config = dict(
    num_hidden_layers=9,
    num_attention_heads=7,
    intermediate_size=448,
    positions='rope',
    tie_word_embeddings=False,
    init_std_down=0.00757,
    lr_mult_o=1.33,
    lr_head=0.0116,
    max_grad_norm=0.5,
    doc_mask=True,
    z_loss=1e-05,
)
Each number is 128 + 24 x the weight over the matrix's rms, rounded and kept within 0 to 255. Layers, rows and columns count from 0. Numbers have three digits each.

# layer 6 MLP up, 448x224, rms 0.112, rows 232-313, columns 56-111
074107136165148140131115112159175123079120129110109110120113179142139117122138125138101130086111113128086076133142107159118128116119090115100121116128099074141115147192
159124123111109114104149156116125121155157096118172138071088162104108119145115114145075083167091175134149105114120129099119105138146121116131159123086119146099103110109
084141148134113133121127102122110142141103127111120130110130131109112147131149117163141145118127173109126137132100148171133106156146142137098159129131156143132095157162
164122101136123110131148145108116090092142126130129112168075162132169092115122118147177115125137102123093160071099159130120096152116125152186096081142179122133109119124
109093140108132152169119097160135161108153135148112151122129147109149173127115120120099128091174118129162150094129128149128125138129138130163113123155134100148184099140
138134161153159124162153116138165176076129110154107158120160141098129124114168161161127116113096125122094132147099125088126139135126141140129108125145133113164161145153
092148143144120157133119120151096111116160105136117114075096158118123127130137149076135111120126103135107122139092128136113068130125152133181120133113141108134116164160
164144078112142156168093096098145109133155148119101105148112107109141110115116125135158145092114131141109152117110147179143138135158145152122110137137118101139124147151
134127095131132107113145152161129115122146081150194142114104117133107139117160141118165126109113145137146097140134165109101145140130101099143145167142166122127153138104
079130096110098143127145130134151105107153127142167179136161141107112141160142137142116150167109104171128113114136113150094131143124159126174116155148123115128112157098
113104147071140064158123105155112100111111119118134121102094101138110137086145104143114117115107140148086147131086119135103119154111104102173121144112124124097141137130
118138151117150109098133082116111141129147154107152129114133130107081111115107135082152126135158126094116138112149148121154089088163157122105152117153110137097114120122
168133196123141123161109136097140121135122137112137109142124106144110161122112156133097107085119133128140059116156143127143141113140117095151144150152114125134134121112
111127147129129207143133141205121122144145127144102135106135129137106149139128134084123084124077132165107156132135132139085172104109159164157126151118115131135147128108
170118106105108122101152148094151108116132172086145135160122126113103122090142104134153084142115086142077126140111118095168118111085111148129167165106090103116148139149
125130108112106145109133148112120110172139123120154100145144115134152133125123121092087132082201129125121122162152113142089131111096153141096106146123138160117080124123
102152153153125160097140128121164110126138141118145141140105147139135109116129136138095164130132120139142114111151119142179108123131095139182084104105101157151117125151
142162117148154133167124079122088125124135150159109121156125096118119128147153079139113100102150124109085118121139124091136135117187121118101134124069131140110080097159
112086096131156105162080107132127138167153154153093116114072123107184129133095113143131148138121090125121150115116136117133115129157140115108171141108167117121114134125
182120134117147113150102121110126114129125114164113122123096109151096087127134138125137162127145115096154117155184108123136096099110138109146147094141159087134130122155
103126196093138128112149111130101133111124114157213133123108114147157137078127115116125116126140121173093117132091084146132153132167127170097151081114095134132112121122
126089138138124130114103129143117124159101091139127063095134134117128129126114149133093135106125128137106129170110096162117127164093138180105123164123174153134127121137
136111133142152109081132134135105128126144138165163105147139148151174144144152170182118164150151107142109105116144121135099100153133133162168139124131132127153112140115
090118117153168124115115102135142124092165145105084131106130133151119100132167114123128131128139088170107144121126110112104099106124120136138081161180120075134143153181
132143133116105144109128154119119143126145166130120133161135120172182204118103136147128166122129135133111145160103127145093119124147114120145150187145122124084111137106
101166098104149114125101117123078136112130108170110126156178114121143130130141129132092101121174112151134089113101119128130136140188151121123095156091114122145129152087
177101165115114124128142141155098127115143139125089092164128099119159119109146139142108148164128124154109120129129086118128122123100119114146124102102128123111115140169
118083141140109127141120108138124132196149134112131145121092111106177154111103129131133170139101160123152133092094128097067136114143154156180105104100123120126118126103
170156120115126100146100136126147111136111127108152102117105134133158134142098141130112166129132148130137135143148127115108156093138124137180137098133096156110165130146
160111129115136141155119130082094122125127152105118125080106114144117144153127132105134112105168095131129126104102122119114099139097119123153124137102091103145137120063
138132135114126137204144145150148150073140113161163132077130098144135134147141109103151110135091136139176112145178102099145112128127124169128154102131169139110123141134
057156156125096083158147131122106174129104176137103163086122144134078099084125106104167070088114117143124120095135086071190119137139127100122075132122179111103148127156
141124110144132163105096100136110135167076099136140108107119180143171152117094135125124150122116118128103112155149095093146131125120141146097084156162147144155094125116
131122145132110151099112134114121109134141127114137169150139128110121117124091111135143122123141107140148162117139133123135156148148106136122140128097145137150110127132
116105084119152137148105087134108112154136149121104147155155102113094103133115160125085150119136171126148099161161117135134148119156143093129133175155116127079134119148
112125117104107158129104125139121103130151120153158133120147087120115146107084079135129121115147176120088132080133084148171096126174107139128156088144135159135083091109
094124120089076119120112123112166111145103105099098109130083119161090143116166118151143092157128137108115134103147116137141152101090156142184150116090136157108124174149
069094120169135151144131144136126146117077144156137106185146156116140137147116138157124155144114094106091164157155106060137123126107089144092154137144095150154133070119
145115125129135126098142117111122113091132092156137146137115084144080139146122136147078094125123129081106137130139115157108140144122125093134136123105126084127120159117
132175089151130136154134154138134122129178156107152139129095170116120139162130140129142143115161125118107076108135135073132112157132097183147125137119194157111191173113
150098125100103127134109132093154086173137108095173145105096174115121150108108133129106137102142115097130131142118125137127119094140123106124097126111123133141119163110
138175144121125152122084111106104179139086119126154083093121104169144122129107107119124119122127134132190103118149183093102149156101134105123077145103148127101097094060
052112140157180098127188161164134127128123130138081153107109165119112162115153131168129141138154115121108109108150090114131128157100099139125134123055114142113118141109
117146108143127166146149095100183145125130138151126144154135096091098200117191130133170083137156098138101111137132140098177136140092128112141145141127161104124119112079
154138093186114105091073156108106120125115157115119113176153087161129081156153121127145114109142118117154110102109132143122150107155159130113133159172115148148114129143
174130127137090145141128117120133116134154132122138140123132127102093142144084146143129150143123112129140133098132094121126147135125109143151132111136133136144116142120
121100128125151117159110143140101136129131132119119097126153138104136137100144164141173126082156151142139135128119143122134136155157123137150173104141124143137114131094
128164128154118126167116146148083111115092151096141107118158129151088104147165134132163169123108186176085098148136076116129144137121147100139094114088106135161110121110
167151085133163090143166113109082134115151088177104140138085108123088151108136130130118076144131119154160174083112080085136125139101141105092154106111162126166180176128
166154116128110118126152118096099111128119120151121140121149126161155115099144112127144137090075146155125168162105185153143149134121153177141154093117082186135119103137
114119138118147133110153134136147131126101092093108141118107114158149120136138116167151149142121097154108134112085122155134097129093137118120112115097091097102162120105
126157135121119132121152117182119161107146097097098124146124100091118109161151124144092180091163109154140106113164181125146103111130147122100111143131113133098105105072
156132146182106114142109122080111132123109157137122119123150128093115119188124140136138126107094123150091095139088134134108157142119100113124134140125170097092119152126
139107146142132119163126148100161121119100130126133137140138119111166082131093114131123102125142111125146100107177118124170111147170089148113158174139103109135117107144
117154150101107150170146112182128145164175139160098097131136123128164151113089081116086117117089153159135158178162153080121152104125160167116156119141135095143129105163
131141070161119119124148106139125089110099150126115146144126147105175100132110119139133097117113095120108109124119106121133104108145106107139168146156113093121106129131
161108131148115150137146101109146136149106118118125102107097138159102117148126135119156098134117144171108092128119135123119120119104082114152111084145148103106123123113
124182108152136125156126136131129146118148090126089120140141161151101103110129124177144133095090123146089116118153129146099130121155102147113160122127154135130156131109
099164114109107110108120125096161126126147140163112204124107178116126110143099114121101134171128122120134145106133127152101120142126145123155106119147155107143148131154
118122113088150143108109178165106140118095149125122140124109172141130111139147124126148119158149118128085089127119119123138155152141112113124126164120138066161127115117
118120154104139124123154097122092156156123156183140112140148089114113135134150103139163152161149139122136131136119133194124115127145113094124126157122116128124101145133
144130176136120080139078129163108102122156135112126125142088086112111149089141116128155079149153069092123102104132151119156147136140134140127067108105125127153077153158
105158159145144121140134156123076148137170098174132127130136116118110138153135094106123149104136110127119100134129130146119142131106114138166137118159123156111135127096
116148128133116124087159119135148142125150081087149146144140121099128082096124144160137127164106123142163156124155127090103080139156087113150143110158123151145135135129
148108141150162149123194139152141059101083107148141125125144123139140118141109180109165119103168154112155103110160128135091121131155132128158060125135144160136113078102
104127088148126118130162166139133094122115100149121093150154124094170097085135127110145146137148124158161165138177085104160101130086100115150122130131122112096120129112
121106095125137115123082095122127146128131131158162121083143126146143103140122132160182142164150111165175197079101126093100139135145163167123190146106154118095135180155
129153164132128119098118127171156110155111119112129125151132105134096133121121163139136120098136118123078097118101130133146094122144132126108131131113139121178147123180
124130123148140138154123140114138119137144116145135086111128105102120133146112083101116140113133145122113125126092124131126153119118130155107128127139104129135109123119
124166149104123139122139115118131143132099130120135112105116128139129091066121102108137109132110135155089094162089161125169131121128156114108125149133135163141101123147
095077098137131138148113189123116114166138137080114114110128167095102072091095119099126142119128116136088133122118114141164107109149145111118121148162104139095134136149
112075128130139122171130152192158142137102105132129138138096099143139158158139105135154103136167130117121145150110067125183119087103158160085167182146094137080160096160
126160157144110144148165134112154165124142124151101054109130126088156087126112135099137113121139149068163128124132094136167099132153097092147145097129172132116093123133
114120156202088105127113119108141086139094095109187114114080140099141149152160105127153100115094138075151132157159203128124103132141140163116134184138189161126098157184
120136129137147146141150141135171134144102135101172101150138146086132115111118124170156149153117121126137149143117169113120107132091129135082120150115136147133111141145
161151154070157116104100146149146131143102148147116121109136178110151158104071090114121114133163108152169179138153134098128117067143130072138132123162108121164062055118
148106154145120131116161098122140160149134166136120118130106114133139126127153183157134141142118077112120135179118121121136134141108116087143102156132144159171151130117
137142126099100124130107102098140113129125140141132106103137119128140139114128120173131146155095185141135129146122120119124142117168163148089147150156108148150102148139
110117117072113116136111114138188123120118110092125148094132135128111119130096141109114109127151093152138080127159167061125171183103142111132122118145065159130127109140
121155127127113140108104176098058130097102126132120106109115158133136103123121142108104100139140113132104138145089122143137150134120081107136150119110166138194093130146
177122152078145074090075123140107096176142146072146115122116141145129081160143150090144148105136122129146161141128118119124113126146141150141134099140107138093117104101
117164128136147110106130140129117135069131119133131154112142175122080107144140128083119146164144074126152129109111104121148163110159122178145135127105099122113140108127
# layer 6 MLP down (transposed), 448x224, rms 0.11, rows 232-312, columns 56-111
076150177130124136108103105098123132068124132169112146168110117103132129130102138098158098117141092121137090150119136157117138102157114117071168073147106141144105092099
109138075153124110145113175150115108123142132160145137182108170072128117118161192121113156120145111144102082132143156117156167167144124107097143094158152139141078076151
123151126146108137143130141104097128117140129133158110137136122123132148179120127126130083127158174158101189122143086149110144107111116107122141121119068116111103155149
122113079123130116160094185116129146140146143090135099117129118148099143087148084096152083109126095113104147094099131146154170090083128116164153126179117152152148119127
125170105109133101088121117101061126149128114125144107125160134107141155113099133121147112082122122119135145193096147139140122142113109140131116136120117107126135150139
147157112097152134115148091170160171109141093169081147121155184138169118132123116149108113143130149106128134102108160162136120120126176136133111097091102097139155122099
109129129088191164125150172139144094088147127106141137115112128112136153152105127140096149125103124116077138108144138120140146109145131104116121100130120146117112137137
135133148158149141146106142129109122171107130131151131167126077148075108098117125136133090129115157159116116155115143134126129152149134135123130115148127167071123143162
110156083117139161137113110081142168103099108147101133123134141135141159156162158110131138105126130117153163130155154077149081130112151118138134153132103120099141124152
126163106143172134129094125073093127128129123106139112094142067134133170114081114103106106159128113135152140078135169128143119157162119127099084117153130120133129148125
174130157076149127123119145123134127146090082146102108114143150152158132151115145101072107117126100143137149140099089134107142126090113115172121112122100115122138088099
128145159125110109119123134155153097103151118130099141149129113149139130131127130140116123159158108113078085127136110109101185102111135116138153123124080148138111124123
122120143129094120179095134119111161133155096083119154147098149164091095093121153122120104167151104165114076080159089108138132117104122138123161146143150119119134163135
139156117114148139161132137128131167143143128114068107163110133133119110136123142143161115137138136128141162155121111113161156123140117123113141125142150143130106158099
167142160136121153166158137134077148115117110144094116093116129084172157147130126136110102157131157173083129131140108144123129105138121128127167118083130135138129145129
111102113169145128115129110102110114184145103163149130142126100147146146153117147100142147109133112139141123116135122126118109145131146113160124109133139129108165116139
064111101117103164120053152104073141131162115102135151105118091132127130153124155092116110119131125110131104156151136117125095124118129097105136132131101106110132166129
084117148140124069122157095104118121124127131130145169144134113111136120132111103170098127129115139146076074188103162093110097065141133141149137105135088117101125091129
120141069128105128153164149104110148134120130140149106101125124094120144142140180119123114126145095086164139125164103141104118104153110086130130120165129124205103126133
163125178136119109107085128133135130146153119136149127163126131177086133156124115097146164127110126139149092146105092074113133111134103127125150124122156138159146138128
136122135125160123133200113127122129133170117092167157117134176125101106178144079118123108126126108129106102135075108161121143153172131132139084086092101195150086131141
160136110094123147163143151139152145144106148155123153135146181105118106162137145131115124121111134078090125152117110133126103121066119106110151115185108098076107110144
096120128089152146140104151105106128098114153187135140139170131130119127132139151170108134124117100132123108122153133112132136090147156120118143140130145134157124086098
088106093132151109079148112123078064124174146142136169131115158123178072107117156109138091101112101155142094167166115154124140212102111141079118159142119088150125164142
096132107133111066163144139124133129125117136127127132094143116153136137099132135154129120162100119144086175135112142114039137108128105140156146130143107111072110128130
115088108135113156122116139082153128121121105145127154115163150109123145149135153144115123157154159124121132100122133144131143144126127108134144114114164104140119102135
145160100096143122118146131148112152131184127170134131163132108155117136114120112129123130106113110157149139119171154062136139125131113128131101152140126098142111148115
144111131124131148084122122090108109159117135100141072113162187111114135100096094145129073052113125125107117146131130121144152149165158124122107167105122102116138109145
128134125090123144151121152118098105147138096114088117115115105096162137125146119147147125111175182087115150109148118099124124143138166137101112114135155100104092174103
162096146167140172128134128126116143166094113176127119127139146105097120178114080109144102147128117114130126091144115191148157143118141133156107130103159139115147139091
122112132150127140119086132144119137155098150076103116134126115099074156163111122175117097132166133125129119116129126150109212109152108098134183168095069140161098117129
127134115111141129159119143167135148114135114134175141130161150118155125105135122143086144116140106129195123148110141041128119178172142143104110109156153121134149094100
165147143136152121106119108139108105124117110104136116169132111108146112106133142134096128146126141121096111202117100146096090144117101131148116126200101149082072099115
142103138116138128138143177117143140114121100125118139136128114118128093156166096099136130127130137135154140095105157157151162121132165143103112098112145114176137110168
122139121094143125152112075115109115135142064124080103119130134109131152111069122151149154102117101101111104145102115158162106137159135149129096123124104128108109115126
122151121074120129135150124148121118077110128102108105064098120114136141137128100135094157165183157131160118127094134110147119102162153080109139131125135156142159101129
144163117097100106146195075127088111136115122126152168119169122141145164073132164110132119099124147150093128105087131146146141119138088080107118101114104109125169130123
138162122097134125142114100131095116158122078113135124120131128118115120128140124105101108119122122105109070129136134101160172114123132171142099129161135081138098130115
126128107160117149127112151131086112094080142118125131112109134096117104124109104120099145111126132119153114124089146123076122092133145075143148149143123131133076109111
127123154132108119108137152116109118112097144150131108153120163142095141125138139146160103074152143101168096131144124128142125152172144138141147074139114162142149137167
105116155107152118156107091113093122152148134052121161141106143132148102159122181116140106117119119123153131128111090143138131123123104102098080121126149126097093144111
214142110169120166134123178075116169123097123061117115093157137139160151087162135119086102091110155114122134127092110180136125140127177128147089136121136103143100144111
129127162098118125149134131080153095138090103154148061142139097125138115131118159124118098109135142090143149107135114156116153092154155135114107111101111172106118164104
146118125094166126118135154135124151125136101168145128169189139108151106157088080159110146106129148120111093117121112143120126123102119117164158164137177115136137132123
125101164073115075070139110138115152125144137139084148092101134165116153144159086139130148117127145145090135138170091137165123131127150132089114129109165125108128133135
087155141134133113131110101136093095132119116129124116127130107139148108102151146130129112109093106128129122153134150122140140122139127139132117160136154091150154131100
158143074099129115100166097130120155160131144131101074136118149113111134108133159149123131145075163180098141132117153150115065107124156127137153147151126140124135110101
126097116128092116134137092135078118110146142111141111084098126104099154122137087129153098122122162155109126125096113132132121136087103123115108106096088123184139094155
101118125109092143176175135138119124096127184119117105108107132196103102129108140090101091179099125127178107077129108101184118130103136156126182122132173151146118153128
130115112103104131126108144104119124133159087093112149131150161160151159176130116132137114144109139141143127179144118149167125142119130106145129108136125124113123092109
151144062106083115118098076143111130089130141099148087092131142130173108136110101136140118078092118140102107109146145108132114153093082121143120141140158093128117161124
113120166155149140172105120106110142137131140149142144143159139118113115113162109120189118122150146077161109102137116145103116161111132094164131179095115153148128120172
142098155149135104154164137116134116146111115093134145064113136122159121127075176165150140163138127124154119124111147133141148086152136117116137088169129137126105131108
090098091159111066114134118142157152108111126140136134098116125189109123150091159136109114122137110117114077119121130077133137108136099126105119138141146167143124137118
125077133098112150128106137095156091146178113090119147130132116092094144134133135142132116090140123097141169143119109137106100110090153075133161111115141111134091070145
119132100165120133119158145126163148111108161104143132154096133127168114157125131143138142093128114127124125116118108129156108092133098152133149138131137089190151142184
123123132119113133128117149098123147120142169137105103116119161137106157111111112109102107151113141119165121134128129156112143170165128097139100076130121109140135105129
143137156172116159111122110101125158142142091163121120098140096121152122121127144108178129152121092160125131139122111121098097141162087140113115119130123108149140104163
130110132125117110188174106116124121103162125143128139097133104154126100138119138135124099137165124171121144121118140112133095097142118118110150151085162129122119120150
135128131150098143130103116164154116121129127121147117113112115111167146143170136114089120119131092181130091128132165078143133190088112128130126130099111098124133126126
151100117127129137115140177151129118092137111142095126141136127121126138158094146144099111146117145110103125120137093160146137142167151141117100087145099140095160116128
122116148120098138126149114136126143113122152147160116080109120109176127155151184140107116156123164187116139121147164099118092177154142125161168159113090097116143153125
123085128144154157142084110104112174125200119099130146131127130117141136133164121143110134112137105102154192116174097109104144126101122128127087093151068123133159134134
164123123145100159059123101134116092118117165134150069136195145144141137124124150159178139184073118122121119107079181134153132143157138082115060121139105145156149154127
144136118130106135129126129104134120135081113110167133112149106178104127076130172161137132101114090129138103136142138120066092146130140137149113149165186138110143064153
137115155154158137148149132100095132153071130094110154100158127110165121143114142133122110108087106118107109138129140159134153110143129174131138096123142144127134118120
126145087144149127122126133091166078129155124097092069176138103196104126112149126093146079095125071109146165138131140113174107127134077116149119172137122112104123148115
126147121127125118132124146130107145165126130098128161131074127140139136142083131144142104117122134092080091106138126157155110125150104154109101115139119162128133111151
138080122159110114133129125121154138111169135130075137149171164119133131134137108146112113146139148120116119141128146102134099122150145110159142125089133143137146090119
150146130092094108143117144122144137153096112136130168122107123111091112130128155101171123103106131103102116187120104139128144177137136116141108133085113127134146116153
065149151143127123136170114119072141138153117132130105133119121154149146126127136120123072148074153125125137135151153103140093095085124145157078192148131141149145132145
131089145126170161124122154121142161135168151130168109149147128103144163133121131147139105130151151133127115134096101159145125113100132130082174156091091117119145117142
113131121126100134132157118092097150136133135116114116124125131139113138100064087173116157110121118108084113141130106158151122161149143135145146150101168116138091158095
149141120101107134194104084118124104104082103125123142113124134144100147104117114136119070118073170150091112141114151106157132068132136138105123129163144134158095136098
113137193111119148154133124144137141177100138139135131096138092127140155150117145110158128111116092120129104165127160125129144088135106104135115104107162086103126111124
109084123087094140100163187118138087121131109129150081107125106125146098123143119110130118090133110117155095154166071117135073156124120181126090094183115091097119095118
141115140132117122139085141118135129106095135121124121148132143126153119158115083124135162129067119147136141171151120123124130094108152170115192125119149158141116117165
101157142088083139119119122060126110139107136082139119070133092137104082147141109150134153136118142130144110083143135143137111108136150121161149165150122057165134134127
108159078127123158148151138139128109126119079144109121093115183133089105161094128158123129128137118166139129094150128107144137132098135164128129166163160096140116164122
140126148101116133114131140136102144145127108133093084157059163139124108128132153096136131139153117137124137126133102097142153115127103068144126144073122108102151158100
169145163148117103151147133126124122102144162121116090153144092125146096110090099131118116094159133093142157150107124170122126150151090080103117103133112096133089116150
# layer 6 MLP gate, 448x224, rms 0.11, rows 233-313, columns 56-111
130167111153133149111192120160116113185145088119147085135116110119147070148156160171143139150118179111137143098132115093079117163090114191133141086163149133112113102119
102161148135116112102109127143105127129135110177162135127158153101170176125124131158099117143103164121127132161108116148117152143148105167099127137098144135150108149120
150094094173108107119115157107122103145107106155180110120081108094125086176130125088186102107122132120130167098122089097140102135111120129110090142127115102103159083100
126132148134140143124180140123136142098115166095084128127129137097130115124164135127114148112153133109134109147155108106133099150137131141145143116113180124136111078134
161145080103120122136139153139153097128110142105135108156139157136140154126142136128128141142154097129160146105152111150141145152113127125121164126124125126111100148087
105108154134153130112139161072105109128171080116127142145144175121116123171159159155144167168129153128151125142128166163122152135095167156123086138184129135105139092116
121131115137154100150128109124123155148129151124141116153146116100163132170140198115136180124128094155143130156140151126110180144101090158121123099112138128140104110129
131099126145145154155163136113119073129105126142164120084133119099094102154077129121178136120111163146164149144135128125105095149129096130089143132102147105096142169138
140141163115128134159120133133122122121120112090104101132087117132110082103117122147108146112115140158148144120132142129128134130118154124113141131104132165159137135111
095127116137110170106109212098153132135151112148128114156089163119127128129131150138143118167159107136134102146151183136144133127172133136140134152122119101185099113163
124173120138137147176134098125126124117128150117144082115163127131152094124112124103117133113143119122113132131133125119125069115162085120163103146172126141104108174114
097138098131137141117141094126163111092148113141188138130170121119159135126099140120121115120192107083124196143115141126122161141150107127099141149156115120157154118130
107092111110116119128117166153136130158124158115129157105120143152103132135098148137143103112099125124118120132113152144146114118131101117151111105134109164108123146132
159144118067143143143141157101103140112137172119127118142133111163073122162131109160121127121145155116126156090111134129149098114094115135130135120139141144120120148145
156144145099118107159130130108110121100137159147121145103135131095130097133100104122110135122128158107123135081106135140153127147112149124138127120139153150151131142112
122159125115163118085128172123146103092151131089150141107104144141104080131145187162102116149138113087119135133133165173085067142142128130125119150129129120103134158110
108088171104097137144122130105160163157151160153107093093135169130142142118128144107142125148096094114137166121140116157124132122072122092152131162173230131207134126121
086151159120095094158149113155122126086115091132130103082144124107135133119158162117126111092099124172143106166092103168134103116137108105105167138130143152148128139124
127110155099125119115112130149118089140157133136182135156133178157135140116127141127101113111129093139114153141132102144129112102128144182159109135143100121139125111081
115144105111124143149083133132138150130126134147101150127111140126092087141148143120145152142126143097152152130161149145135082095126160131137117133147140126130138104118
122120128138141165101133140119110145161109131157114117140133105096099114112103106143127128127135210088109138152089112139116129131137141132148119155158125125155068100148
150133134109135116052152125117099156151156159111184174067119141143131160118162136119082150133110139153113129166091137133108181138083102131187125109139104120141087135120
130142111137148140151133135141115129169125143080105128118113153079142089123124116137084076171072168141123166141144125168089149122173110099090141153143166151149089143157
121135143134148129113112094165110138165105154113148097144106156121076137145168153103125113176111151119133124140154135092169135147109090114107071154147137090170133155129
139089132168122126112120153159166144106107126112130117124133170115112109120116159160107118138157111103117173155134111143085131155099106144116160123159141103140116103156
125124059097123086110144107154131108141139139127081123188146132172138147130143146116105126176118122146142078100169107102111107121130105119132143109147119121126145110107
103153089103102104085116139138075134109143074172109149103114114121143101137207138101128097133109121118134146126154092109148147122100093112059152120141170113119091132159
117148106110115125127108114127144149141109145158120117133115143158110147119131138097128112188155111119144158089124126116120138111121125102084107132167133172118157126169
094135129164091122113128119124145159151133110133160131134155147119140137128150103138130132166158158125111153160108128117160107170129143135108155063127156131129159150136
103160121107161139141170128148088153097115104156134125113116130118128076162099124117113095118121147120135103151165137105124159163111120123130084129118180121113145151146
094122054121117144125107099162106130107172156134122106128112122141088128161152194165153140131105140116120142122109126102174152100143092129112122158130138111145132092096
136113110137126130137169150115106115103109126160101139165132170130156105126184137108169091128127093114138147086134172170123109081140141183172182127162136131159148130129
097136110109178128135154169121119127136135151126138142133153099126089118146150157156114133156130107101103136123156118119145119105134134174169156152139129113165181132108
115132150117090210125101087144153140113094144107117163169116150122152135161115165150161140124126132143130150097136127106118129201143100132137123149131111132078101136105
066126098090121121089123095124153109121131141123099121145107134113105153102148128146143142142182132149142106108143117119164120127138125112140152096166165126135140093177
140181139116149109106164159201141135111107151132129095085171150095133091149160104116148115092137131111140144123122121097083111152153128154134067084133099113097103099135
105106142119150126116086170165102135125122165186121180131149085097176124165123143119117156064153097118132171159183129122115089104100095117105098186142133105107136063055
116125127125074138090123103109092105111099100112106150119141128135130134148111138142134123128156125093120123108110144102139143130115106119162141141168108104153130146123
127104098109142093125125125131150086149114073139169129153129119118184119115152121111139149137057109091102167115095079157104139098127107105124159115145104112139125124139
132139168144133155154135165121137121136114089159101129129131125118179107151129161090100130145110140126118120156123079118093146136131167157182132132150114121135151119109
101134138147118115120146141157091107113161135090088154164099098095136154163162171114108169132118138131112085143119113181162146062121102132120125050140119106157115123150
059165143111103137102128111111113104141114123094087102144169131143121152107097102146132164117134145132150133167126101105151139130123128163161118109091142122125157108131
152113135114162157093103148144124113152148145118139126148120126141112102123092153149101167121077129127132128114150095129113137085057176121146112104133104080134105112136
135146091112102097152173152126121145143110113121082125139116130146173122151127136149165120147155152134146098096125130154141141138166147088115149160137128128154146179140
140136139129117128109135147151134106140131107124114131127094125164125126127103116131107134144109143141124128152129141127155107116127099100129126125108116138129149122141
119132131158128125095141078136093117095145162154109156132094127146125114130121152138082129177120120137118130115104117094139121107113095109109130146128133133130116145108
106106146107161112084125161135115103129104092151114114136118126103126145139127179109116123113134089103105160104172139194111096106110136157085159149147105136115104157135
131097069127132137148178115124096113167101115104117089127111134093137101149131119141102172061132175134094131088152117141114142091134065156161163117163138072106113114131
091118175089170156127161132106133151125123155178131107137147106126120139107122143115158142131153106095136149153117103139164136095154118153153128117119134134136127133158
082142116110145140121146151129103122118160109143129146112130156172139142171164156111109149171119106151113165126147153168141146076083156153131152135100125169107142170144
123126095091087148154125162112083120166151159107164131122123122129129155126127118150164147147115103127101134158105155107118142116121120144092134154148113095147113125157
088125142155107080142146098111171111103094112137100138129161094144139139152111151138150123078165130122132129118125150119137169105109169161141100109140105131137121145084
117167122169089133130122139165153140070112114114114147126102146134158149155116163124127114140145109125101114124131136090122145124104139161166146089109165112118113101147
116116137148110108165174131124108145136114103115117142089111139136127152124099123136145115147132126117108172149106073179132097159122106174142155125104118170164148171089
129157119134155116099139129121132141116106109122115143130178073133122124127141149121101141102123138138175164160109129143156121164112152146096110110152138170098087092120
089125164135132146124133139131145130111157104163091154118108108092162117134184116088153122109122158101145112130122128124158115116131103130111143122113135140126154088128
122151177156111116112117129163141116113147165143087133113147100126117139160104150142133110072136145110141136133126135133169125114120084139085105103150105128150109111126
102138150151080143097150143129151142144110103142137137130158129105131136131133117165129129127115137101200155096118113158182159142117145176151133172178143121188120104123
111143146130118130120136160113094078137162161145141104131127150126134128088121160153137113127090126161174089111169127104113155143137125176136122119127111137150135128136
120136127120108107136095105157124141074136163144131108141107127121150136147110133147125121140125141117183108181127141120124151135104099099103114113134149134145122119123
112127118108156136141116099170131157126103122134139109168105128129168175091131125166164141143160111116137094140079132137104126077109148130141128157149075152090134127113
127102132128136113145150132102167120072120159093158106167125158135112112106114153129129097150146142095156143122144125194141092128141140122143138124121149154103146135133
119173114110149138188135163143138141148139141119141150150098108164151131151127173168114157099124098091120105096149127117123113137124148146105112139110137140092183128159
108120115112151111164137113147106117117088121126112093153125137136136093126126144138089167073125139118152172165165161149125147169147130135169102146147134151116164148114
178136112144159131139129134156140140123072146136164123167152090153134129140092125097144093148157141097152176070087125158121124112143150143097115127154191100109130086124
163101114123112165159128051139080145158151154102159169102109138107163120158112136172154133120114165166195135124107112120095142156142104145118109140121131120136147138119
117159148157140104127107110144128133140119116130121108121136163123174125100127106104089140121176147131134173149136100139124134133133154147172155104165116107151147147134
092111139141136118118117153134157128124125120126105109159127121140093086115146106133147128090126126117120130140128106108134126093099106156118124160162132127128142083129
117126140092138112102118121114121113156124147131115107099143111113125105079159160155106138124155130140124148124088134137135124119126139139118133123144144118141107121107
105146157089184140174105134169088133141105153113087125130136144129134087128104145106113130136127119144114136119136126121103155133115112172147116133127125131108109132139
161194141100142176120137127138124143111192118111182142116170120135187098153136127159180122110096159100148155154148137147078110156171078135157136116130098129124124156092
136168119102104159100123116133131159161145127127143123108151122114162103101077126110106135082147097076125134109137103148096170118115140157139159126117150116140158141103
128122142130176094073084106099096145111178156104161094119087132128112134111143178120098127131107142096152151095117128151140114128147175151117103112154119107153075064129
109132110141135106144121145127139119113124152111146118125124119147149129101127127149156160157126132142120146129113120084126099143128118152106165110107153124167100139127
127133100133117124100145107158149130077111178174189100118142161105146162102079167094120161110126113143145124125147086120117112118094148172093059121174167115133116116148
133120138129136142134181135149130120131150128145142123120190144110152104133142153156109146118120106061125130096140163126092138092137096128135167111129133100141113140152
132091166162167140130116150167109135117170143119098109135155110172140100116111135169133098109130140113124149134111124123126153145086088106152139109104113081118089138147
146134126148156147075169101127123136132145117096123083145092103125165115099162122119142128159146153086130122168122113155111157102148128144129163139120135128093128129144
114129136142147096134116158149119092122105121146090107159148168102107127132130133157131116134115118128170193135153122174132120139144136126112108146117099134144117184145
132110102128116144116115145126105217064149086140137099136116109072090140125089089147166094110099179148159135132142097139135099161116161104099154140191105149141152100097
083159099137147120097128121164132128148101117152159113153164111156126130163127154119123127151113106117113095168104107122085112178109105114151128128093130090119137129170